Weights of a small transformer language model.
Size: 2 heads of 64, MLP 512 ReLU.
Architecture: untied embeddings, capped logits.
Training: a variant of Adam for these matrices, 10920 steps.
Each number is 128 + 24 x the weight over its row's rms, rounded and kept within 0 to 255. Layers, rows and columns count from 0. Numbers have three digits each. The size before them is the row's rms in percent of the matrix's.

# up: layer 8 MLP up, 512x128, rms 0.143, rows 272-291, columns 64-127
# down: layer 8 MLP down (transposed), 512x128, rms 0.0922, rows 272-291, columns 64-127
up272 102:126134143074113108152101144182127157122112124140146090148117137114135118102147113141147124193179128155098170134145149120120109125136131099153116159104147111131136153129173141080130098168103096
down272 112:102136129153135110145111095121113106088083100125115113129097149145154105095143122128150184161151130153157103120125100107136128132107116161109122141146113127130139124131098122115094097135121100
up273 088:133061128115131111119163143143132129125120115172116137117172145104150089160127095147115159105101126123138160149129147121108103145183123117148144152075125114123144150139127134130117106192126181
down273 077:128147106138120148112127114168114141092139163132139106132119098142101133105098109115130112127122112084164135141124115126105150154126163135086142116131158088137100130103149096126151129174106122
up274 104:172155114113132166140165152167135133173134099145111137135119128105123095167134113091090106099113142130102132153151125143129142143116138154095123109130107127077126111169150120094163133106101129
down274 108:125140132097139113146103163132105152086132146137123085198100093103139137090135115116131124109148133151053119139156128106136146118128119121097107116112087110116100137090140135139115103139136094
up275 101:102101112111143114137092126131157113153172119112099126176158143154141117136104098085113087104130102162081170137089144118142128151166123119149121103116112130125154094148120171127128108154113101
down275 100:084179130100128152147120118162082134104171161097145087181144140103132115160119134159144124119162151118108168165116116157134148129103088097097155154109130107109137146080155111114149135113111143
up276 106:147126079149129127159104177123164157112120149143103142147118123113149122131143094130130163101147144122146151141142144115146155111155138117121120157102141100166110141162166144094151097113111119
down276 113:109159095118136134117142085113145089143140128130128153132150136107082153127152090098162141149142109158118139165092122142100134095142130098110133134167111100107128108176112087121151169134141108
up277 102:180119123120077104125110128127130145147108082130104149090115152086158118155130101139116066151113154117131125102100159135157147121102123148132070151092141123131138141141124107142178123121145152
down277 103:180111143155130129123161125141116129163145103147141088122130142099161164106133146081156129148136139164137117143103100147099158098130107128165117092094145120101144159114140126130112087093104136
up278 101:152138082109122130154150170100150145138118173137158139143140153167115151098106120191108154129132105123160128115142151117125101124185107139159112142162150057117143122117157120150160078092100151
down278 094:135182132122135142142107171144106142164097168146125118136139163158129147119136131099152108122093148130093138165108092140135157118133128126125138163134119137157071115128068115139140162096143141
up279 103:120116097125119118126153136142143157144104075103173186108155140130115157154155138137112136124148131090137134130126152110141113177136130103119092152148141155091105089141143180107116125152191128
down279 101:132131092100143130080168108144125155095085132138104077127130129121194142130106159150106109126155095120121130163087202122071120109156125109143126089125077115099090108124121108134119127121086140
up280 097:183091110135129131099152181122129141168155115162134140115142112089119156125115114124114090118121130121112132151124118171151135113119091118152145137149133138123156145156163128159124129126118125
down280 089:100142098095085133131140065117148126064160168062128126123114136130147160072118104142111138120118124110096091164117150157086164137128174130150118126143089121125075139103126130118100116152130182
up281 098:156112061131119125103164132146143179129137124110162129114143123138202167132156086156124120134118140101097148120100188123126122125112126158130097092131125122127120129140139169131183111093117113
down281 103:148151157123154156081161115133103082128150139118119122119133133123102130131081136122151086145148100185145099134150103125153114133109087147146098110126128136130121131149121076143150144116148111
up282 103:143115083083111132147131131134151115121151101127140122130170137142087080124120126099124102109105111133132179143143149105180155155143088130115154105116125159111114112139159125144151123093110126
down282 100:126125147128143151149131168117073105125144133138105129144137107096132151169133128156119118156147161089191132131119119105143094110130158137117134134111145109157143200073122113137146136123155120
up283 101:168115117103106122106144170151125139144120110132154111116105153119062131129152090161110126139090125116103149124131152169139132135138104135127120135175157128135155076142157115165133097142109152
down283 097:133121071135140125112158113130093153141107128140069128130136094138134109090117121114111126124151123173087112135167107082127130168113096111144104103142155159109120101157119110146122114140199159
up284 096:163153106104117129147135167112143141145127116118067139131125136138122100115152107122115124159106122141141125139130112097129149171152131133126132091125123130115134087102128128107115097118107143
down284 089:136122125103115142185103109181120103155144105193108108108134119130122159122139158149125142117123163171108167164133158116125163149094178125134120119099149127134131114092149103131134139098158077
up285 093:161145104107100164110141111097159151138136108149124156138118111096156154117153128141138117139090138149082133101138108054127134129137127160159120131097172074133118156126120119110154123080148119
down285 090:116121147118066092158142126148142118114161143155138099096122121135087109153130146174141071124141114112121155166150144142119099158129152114082132129094121099114114112117121090096123153135122148
up286 106:137103133107140114141122157144143148152191101134102106157190142141133135156137138116098131136141086151078113134129145085146100139193079139101139086157112130124096158135119148138116128136107099
down286 115:105124094121099135122148120114139136095111108092114115097161141151085132104108117128147099134158130129152104111129080096129109116118159102141179130125172104119138156125098106096121137127121138
up287 093:129143100108106106137144146120112122137139103133132151125155127116095119133106082060072103142117100103143146147124141124100105121133102131153123154104128142068168114104177117091138142118156132
down287 085:103085123122123156141168116079123129130131124143133099100115123134134138146133135188129146143115120112157116110122115115153137129134116093135153150137112109143117160131126107129114103117091115
up288 096:155141102123092154122145131145175109130144132142141084122149155129119152136150144104148082134142149128157109162160142116178090099108137108159092105155117129126110140143116135104114134099139166
down288 089:106152116067134132160106129137147137110129147082144117110099133143117115130151136106127146168128083122130130145115150155105129144118153114071119134120152157154094142130137134135098122158115104
up289 091:119093129107128148118094115136183131172103181115119125130138115072143089107132096116109130138101112102131132106124137129145130123140090133140128114137132156109139158099158137076070143121138154
down289 094:118164148103166141133128087115144118112123119119112139161097094105121128099174136116132100111147088102154118144115144158127096121124140149130125136126080155119087162114099172153154150134098147
up290 096:146103157085117161131098146136150102132105143133143175115163142117116099088101124127118111115130161149142167137155106140146118137172112138123144122101116071097172122172115144130140086100119135
down290 098:090157157125096128127138134127140110130168185070142109160182151099075108113140147189156134147117132158132113104137163087130097094153147129087121145142132123166117155126164110198135137155134130
up291 105:132142104126151173177127150134142135135144142141157141158140144137139127095153140171087126131162098125167161118106138125091110184171123118174128102133143082129148109114107127103113092109113128
down291 106:166115138130179115156140118150123081146137112131112154102117141086189120124121123118154141141122150170147142125130123160135147123122129145136190163136115127135109142124201107138135108126094077